{
  "num_hidden_layers": 8,
  "hidden_size": 320,
  "num_attention_heads": 5,
  "num_key_value_heads": 5,
  "head_dim": 64,
  "intermediate_size": 1280,
  "vocab_size": 20006,
  "hidden_act": "tanh_gelu",
  "norm": "layernorm",
  "norm_place": "pre",
  "norm_eps": 1e-05,
  "positions": "learned",
  "qk_norm": false,
  "attn_scale": 0.125,
  "bias": "all",
  "tie_word_embeddings": false,
  "parallel_block": false,
  "init": "normal",
  "init_std_qkv": 0.0178,
  "init_std_o": 0.00444,
  "init_std_up": 0.0178,
  "init_std_down": 0.00444,
  "optimizer": "soap_variant",
  "learning_rate": 0.00319,
  "lr_mult_o": 1.57,
  "beta1": 0.95,
  "beta2": 0.98,
  "lr_head": 0.0117,
  "warmup_steps": 200,
  "schedule": "cos",
  "final_lr_fraction": 0.0,
  "batch_tokens": 65536,
  "max_seq_len": 512,
  "doc_mask": false,
  "train_tokens": 335600000,
  "max_steps": 5121,
  "dataset": "wikipedia_en"
}
Each number is 128 + 24 x the weight over its row's rms, rounded and kept within 0 to 255. Layers, rows and columns count from 0. Numbers have three digits each. The size before them is the row's rms in percent of the matrix's.

# q: layer 5 attention query, 320x320, rms 0.0784, rows 147-166, columns 160-319
# k: layer 5 attention key, 320x320, rms 0.0808, rows 147-166, columns 160-319
q147 092:127132135125116167122132116111170088131111151098165114127159116141133168113179144173110159149152113154057184097107132140116090140119164131135095137154127089102118084143152145171168117094143127135158164158136136134139168113159133109110106133102115114164111126160155122102121121082132093141128171132138135127128105156134147127152090069126120128164149110111097099108113080121125152060144141118127083156097127076122114120131122131169140150110131081132131175132140116156117127113127129
k147 081:118133153117124167151161070085094101154082128066120114096147119128099145115171149136142138111102129133133145146153082140099152133152129131131156119112138094131122105134125083151140140123162130117145122132089144140107162112146140098145104155069160127153125146156160121113154100130102131131131093135119167127145113154144106121180148135121133157192167097119145124173128143146142086076149105108119079111132116119097154117157120130162164160117122092112151089146115148143134145118161158
q148 087:115138045115162111092136111144082149146171121091106111125114118154094128139132114145115089137169165097135180112123142111155147110183111122111156105090155137174097159071086133145135141109087130099124164100149135098122114114120118118125126162075159130109093122169086120107121162111119113122158137068136107110098105119127152116114137098157129109076124113153116125142135101117127121146156106162112186167109148126139130136103137154103126146126140140129119109120129090168161117164111131
k148 086:174140146121155149112128117153112154120131151128113130121104109124167101167144134189144125131163131130093169148147102148129078133089151163153113105173120119139116138115097139131109125151103104119127106045130132156127141146117115142124149083114160127129171151149095134107125152154183123104192124119165106123127137141118142133108110146123126090126081137122152129126167169128144077108142135091088135139104101127123149153123142113160139151106167162110135117105119152135095131110082139
q149 084:131124159147144102101112110147127124106130120140146102172125127138183124121121097155127104098170106166097117135139168109153146115099132141115110166127143136107158199085149141102120165098115152143111157122140169149125138077118085130109181098094147127100133106126101118094134133186115122130158096170125121165113092141164142139102117108148145140105114156167114122147166199129120126128119145097143120119119117127099117124105157118090119101114147136122142132128142109122099167101091155
k149 078:141124090099128081126156091149112105115140141095100119137117134183143097133111134124098117124163129153127096142095081146097101120095144127115131117159153167095131131129121091120153092137108171073115116111164107125076115103110119100145069095116126182154154086154173104108121138132110084117123167163122123149143141115116171117113147138172128162101118150124148141121148130126148104133153159116142146107135152102128106160169090124142101089150145122110135150132117128160116139080098112
q150 080:108116117179103138162135130162158140061108108087141148133154141116158153140110137130130108146115159146127139125161113147143135123127149181124134164119142090059119086096130144139148127166116134153167133128089133118103162143176095133131186139156117135130124124127149143151118134110121130154143144147158158140162118110112116139151111141150155073123164092125089105159127092112129144109137142121167121088129183117178124097142118192136076097168123102100107106111091128127121145107154136
k150 078:124137136120154142155139131155149146114138107084126151154160125142136157147152151116123110136104163138100141094151134150099128149142123072155098190135104112099114076133150106158147122175137157105139132119081055138115152118119127152114140097108132146116081142153094121130136114133130145111111139161088141154098143147095112096139078070107125103112132165134149097086084140117100150124115146069121100097135111143070153112129113138162118144122084144132114146135135124134117139101132128
q151 087:108131132113145107147124105134125131116227109162126097119152134161186114131120091132104113116143116145123130162131097116110087111128099168116132155164135140153097129150140128147124143123111119124142105107116121159086143141104148143101109157155098134142144173166136148087139137167144100102104092146138078146113109122134137125161102140083149139127121130104176104130094122141185107128121130096099115130134150139142125115139149115182089131149141127110109085149138146136087121110089090
k151 083:091155157116114100047104134115113123126100110107147113139105082149140084127148131133132119112129173116117105153128144124111147075113102132131138157096114127117099122151119148100141127118179141148128140128139139166166165143140127144130131153134109120102151123166072141141146139173130113181140160135117146136145128118119146132113141112104173121130145121166130109095141130146118134119112156097119082148127127143106146124135121105187157169136146137115150096118118136148158144114126178
q152 088:124136054148137130127116162116140152138138151141123140125155123134120103085123125109050139133133127129109121136113103122130087116144137132130108106117106118080145123133097103135121110131136120156155115147110148094112141172157168134129098141133125112139140094116148118104157136104095134135143139139100156114111099142113110093124093105139129138149141096146130130166157119088153170151143123122122132121121116125134150130147111109122128144117077095141127157110085105137121109165128114
k152 085:146188124127096148134118102098132139138117148155135160105176123158114139109135127081175138140138138135123132133136136160133121142162133114136138176119113133119118159114148156143145157095104113154148150160168115133108167165146159121105106152149122071153124085110154111131127118141098167169098132119121076091142122169138131139106127153093124130126152136164147095145094126092165138123136159135085140166126122098125084159140100164095116152096135126115172121102129121137137130171141142
q153 099:130157128125176183116110116146128122116121131149125159141127142153071151123119141134170087142124144148141155129124147141105104154164085115139172136118138121148143116140111136159109115133144147136118101113144150109169092135139140104138139110119123101171119119124118139124088149095106138146145135147097108119149144082107151124180083135105143109169107104109157130074156175129128162143148106120137143140109131115108147115148182135189139138079085118133122143135130164148106159145144122
k153 085:132107121155152102141116091112120140158134121164119158099128124112099107175159099148196083119129172132108113146164134142113098180114143176150142106122149149156136111128121111126115116164158111155154129147143099155138138171117146115133153130148140112175132114149104109130153119147134142073134098118107124143130140129148113172141151129114134150149133119171175130131119097142124178126147131142136130131087114120110100127147161084112125146130155056134137092150118134110152170084090125
q154 100:115143119146114153098206146091139108143106157141149117137130150084146115130171152128092140107159098149120154165078102113184110136133103124096134109110197128128098126120132112172130115118140156112141139170100120173105122149143124122136130085140149124124148161108151136123149141092073111115128168124141109163106138105130143148092104160124137138115178122131150167128164093122122117130102155144089115123151137128149098094137112095135101161160137140131107138129133120137111167136126093
k154 091:140151149139102123099143102097105138142139131139122104124166090134120175107155116081113125164137118072164089143125076165140078141121096166158108097115113126096135125112126149089105132143108105133142090122122098123140175145142085164169172115163165119135163117111137087081112130137114153121116124100129161158146119152131138128107144089141143111138145117132125085115171148105148146132099117125138121150133165138149122163136154133079147116081143095146083085093144114142119108146185168
q155 086:136173147119135087149140134089124107121118103147132164124101045095105089128109133139091137145148096120090156111171140128136144138164132119095125141121131155121139145102186111138134154127100156113141077107107129112085117110123119144141118140130115112087124104116126146124167101143139142149112090120137138119115148067147136137124062113121159063113133112178164133151137138145189107173109125138137164134177114094141113123152145165162124099132112089136105086114132147151074151107156144
k155 084:147150109097128122110128077122134163160117106162130129127100127118157186109150107141143123115094153142070144100163132120102130127108107100180148149124124155103118107155179122108113147148139109078115155108130157099139125085102104156112104108118089125105103115077120130138128157129125119090110152145128133120098134128141089132135148165115117102087125129140152109149125100143120138147112137108098170122100133117099095141094116158189066126132108132128178124103173101143115130111094130
q156 094:106124142163110127096135168132146114125133134150135111163168131086139159090105117137076136115154116138173117097144133142092118114150151153082113147150128101159116118172144137131144154124103147145125127150108126093103120117118127134121104152095111134081134116125133140134125170161151125169097113145136165089141143130076160091161160139104128133120174160100128127140101131160115152129127146143153078182136132134107156147132129116191187118178147128133106137148138143095139134078117134
k156 091:090159164119095121136097135128147132128109106148116093124121152077141093115138120124134177143156162125116082089159119171088153121127115158105088153106116131093128097161178128168093089152107120130111107105121130149120131111162158116100105124132135112099104120174147157136140130142134149138113120116091154100163130173182163092133137173124115126128142151131125125120129144116154100123123123105172096139146102144148078088144124155169147118194106124154152149153147133131133165107132131
q157 098:117105126119103119137127187131138130118091114151101100131115094084179140134118148109069126153100118109135101164136143162134126143171167172074108166130110148107151149120144122137146130146104153109142163169118089134106157109106126106152174106156089151107117139177150145103110185146125149119106128128146129151114137104116103133103133130126131144074156109153115131147144158119141120131086125138109152129114134136132112121160136083119108155126130131148160105119116129133103096105118119
k157 090:122084170121126093121119159168161116131111136136090103151125115113128121155134126119083115165123112082116132108129144148131151129104114099117125079123120118135129110125116143135148138144092107137090152125153135110161156122153157125109097137109145126113108174145124122152131125119156085155113142123097131103140147148111121123144146129139198097088130116144127147136170080098180136119072157126113104162134125142133137169128134147160116112158176155120118105085124135128158095121114123
q158 086:132136137110070175131108125135095123149114135140085140126135134088178096128141074110156103100107172099118128171090160111124074132123142114119137143149125116127166092185105127100140116124144144093113144133176180160107103081129147112097140119118144114120147173150121105097141165153113109145158121137149133131138113135166128105137152178139110155164118117144123123134081118104126132120122113140126134135134130103110110111188120149130097150138122161129165150126113101100108087131124134
k158 090:153110154117105105103111097131112126132130162150172148135143115150138121092151105136060161164150156107101126104108166071148136107131145127126103112104140094140127177105138149126149116117129130131165137162109144132112095157153101113146191138132162144117174149112084133126159155123080155101147153132159089130101104133134123147119130117132122145117142150164116134144144124129096127110135139145101099106134138101149128115098096134098133133133122114140122104177099130119158088061078133
q159 092:172141150124134136154098127140129090154152112123144167079106129131139122131156124125113156158117129119159176128152129129126149135128125139126095111106119099135089122085151118138142108114100158119155152120120141120117152107150105136115137134119117090182118101107145133134129161120111148101127127119178140160093108126129124152101138131130110076130136111101084127125131113137125134117151144130085150150121088098119093114156086115117102153100157108135163144108139112128150104128145099
k159 083:135103093106151089153147120124103105137102112131132163128136116139121123152226110074143119121112133113134197181133079127104142129098123086137158120120155157132139146117109120128147139111103152190163137109120127119091145115152128139110112110105187105142116104141097106145142111129147063128124141095168133148131120114123102135089109122161118117171136132136123137137114114120152151114134135134124134176155082111156127166129136160167115131138146120120150117084145137103140117105147145
q160 089:096142148126124149100144079134138148137158094118129090096144111148129131120125163111142136112105113147188102171130096179145121142091093128121157122115144120164118117093096147137132120150166072152128139105086103105157137086126128167145107114133114095174092123109123126166133148119153130114163126104113133105149137153127124088123076063150129123108089138128103135110096161146178113138134114133081165116189104141127151143135127172131160129134144101126122114107168153129144147097131127
k160 087:111116104172147132116136130122131139136115138163142110118127138127096094164124122143162083146165158107142103156103125117127153122097117127100126127130140097155141139130069145147069109082126123087112133126146096132124126115121097147152109125102153126101100143138126135109112090134152146147177140156102160144151168128166172126114142069154123078134109108134121095123117118140167069141163134169129130113149127150088101146097139133144128144102109147100154135132134116139134129170130118
q161 078:131147127126108111136129131118098163129101120143114129119123136133155068115153104166134149136134138128109142164131164128119107107123133181126159168134169132162110139099130134161145083125152173139137141148094154128116111099098117132174152132118123128095119074133142093125142090115127148136145144089108141138146135111112167145122121152160121145111112129128092142144115098087125161142138114145132144155167086141148112124165154144104134161140170126145149108122112103111152124116131090
k161 083:146094135115125155139133120118131166092107095155114137154116142184126142091140134099090144141152145138085140153137117099129153192105127116089128116141125077168158115163142114127130163126159138109061143123130148113095101158103154101151125115149122129130128113127138063126141112109162142158148123135142162096161142126145107158100166113127106100134104107083111132159145114128162152138116110141132101119145148114086135118131139144154120136108111149136113098121126135100110136147158142
q162 086:137073137166111119161079119107122149133162172136127119109154129149091109110093137116175103111174095144159136125094126111132138156128118118111127124149112107145107172143165149123134169115128154108111149169100135139120115144099119184126131141134104160097142125099170118159157097171158139151151123092124075132099092096136115108152104161113124129105097166180130134153134121139184136137183077131147118089157147123117112097145146161148140092099131122160144094142120106134121141068097132
k162 085:143134121173147130101120110146151125129161092103102116085143147119144189172099112108096135082108115165104129126106146134125174125105192127151096138116150101086113139102127144086125112053145118108144151187147110127125129120153128158085137117113108112098125130115134104150184142151127124137147093145117119156146106093072141120121138119150196138099142142132141125086171112144123123128106124124090129079165154100145138114144152140146126107120189146133142139151118106122144164077095142
q163 098:110078119135175131130117117118139123086156176131116131104087142144125109131106127111142096102110117137130147098119168158153158109148118124121176120153168153157130141121113136111106163135121106107154106099160154150144155113124117111086082148187136115151109113133090093127137134168126103119132102107138117140139149101065151155122109130112147152108152150125116164123100114091177142113156127107103147173150078146140153181122136148173153150108082134096130123122116125168140103177121150
k163 084:135145119133153136148127141151100128152113114130112140117133118155146120119097085093154114129146109117089140066165147136173143135119112152130110089143130122113115084175152112111112122124136159114123085126152143113135159110152142137129152073133125084107148147125150137113140119127165113179143110146131094139124118145120129119096099139060117157176115142148162150136089138114152083098130149131120157125107133150103127128093098134122092106135135114083109096143150078130103081170165124
q164 084:135094094114133120131081110098138134093088141131084104125145127125162108114058121114145087143124135118084092103127119147131132120107145100121139090146097161130176146110098140119133118136111139120158096158165116129174147159134141135188128148137157120174129089146132106083137122128120123145105153119142166133108182138161117120115165109128161157154111097105140132148143165152115101148126078119121127126107105126119130136146134172143115072081150117119126144144121091111205080137123134
k164 082:183119145148103146131150164112149141123072131140134100176131172102142124125093125151122135135135177126099144104150127153177075078120168134142120154102160103171168110156148152151146115155171123156134149125133121172114123126084112133132082163139138135197158092126140095114146124150130152118152155156123110127171139118131149118131135119134145167161156105151157127094101118155106171132107167111096127106162085089168145158135127126126119153086074091114143147137139103102132132120143120
q165 086:129131137116093136127105170101127132083132092131095170144115166174158162180109179097166148114145118114111089125125139118139115175091099159105108120138153099126135105100085103104085084154147104131107123129159116135131111186120112108143154115096085161150106074109140128097109072082164152175118107141104149126116122102075145128132124109118139169122151134122152112107200110150133126149143136099156120146110139148128107109166117073102107109158147126111085149180097126116139118061151123
k165 082:142134113129147154121167138089117144114142123134141121095116164117115137156119101137152125129074151101102150102110137137126109147125104140167121125113147135122125106160122106147132097105146129115084106153142144138140119180143133127109102118094105132172131106124128089183105113077095132137104104142154102138047143118116162147162165092154137148152184134125125151119081156145133142158098124122152143142109151117114141091137128100126151131145139116144135153182109137138104163176129145
q166 081:114113146120139095134092129129144145170148112161124133122100118106100119100155190096100151117129123126133122198179200087117164165160122098141105166107133118105140143154127118117141161120145143132141163114117117105157146114094125167101188158155120146098104133136136139139127154164095096108088114128160150132155154136134146131153117164159094122132098138148118133095143177141191110143127121119183120134101158090179117128078124106183130085091124129126146127140133086123153129108118125
k166 081:055162152103116086153096148151135151113179144163112116126149121099145104106130133165099121093141116136114136103132136114106120109145127132113132160144147105109129107113141112147105141100125125118143126096092091117125082105097160125112107151120118128075132121131124136124134143093132102102118140108130071124128142168087153125158115167108134162139136142107134099135111118145107142143129139146132108121160136170133158122097160130148090107125160096110170143087143132106132120112093161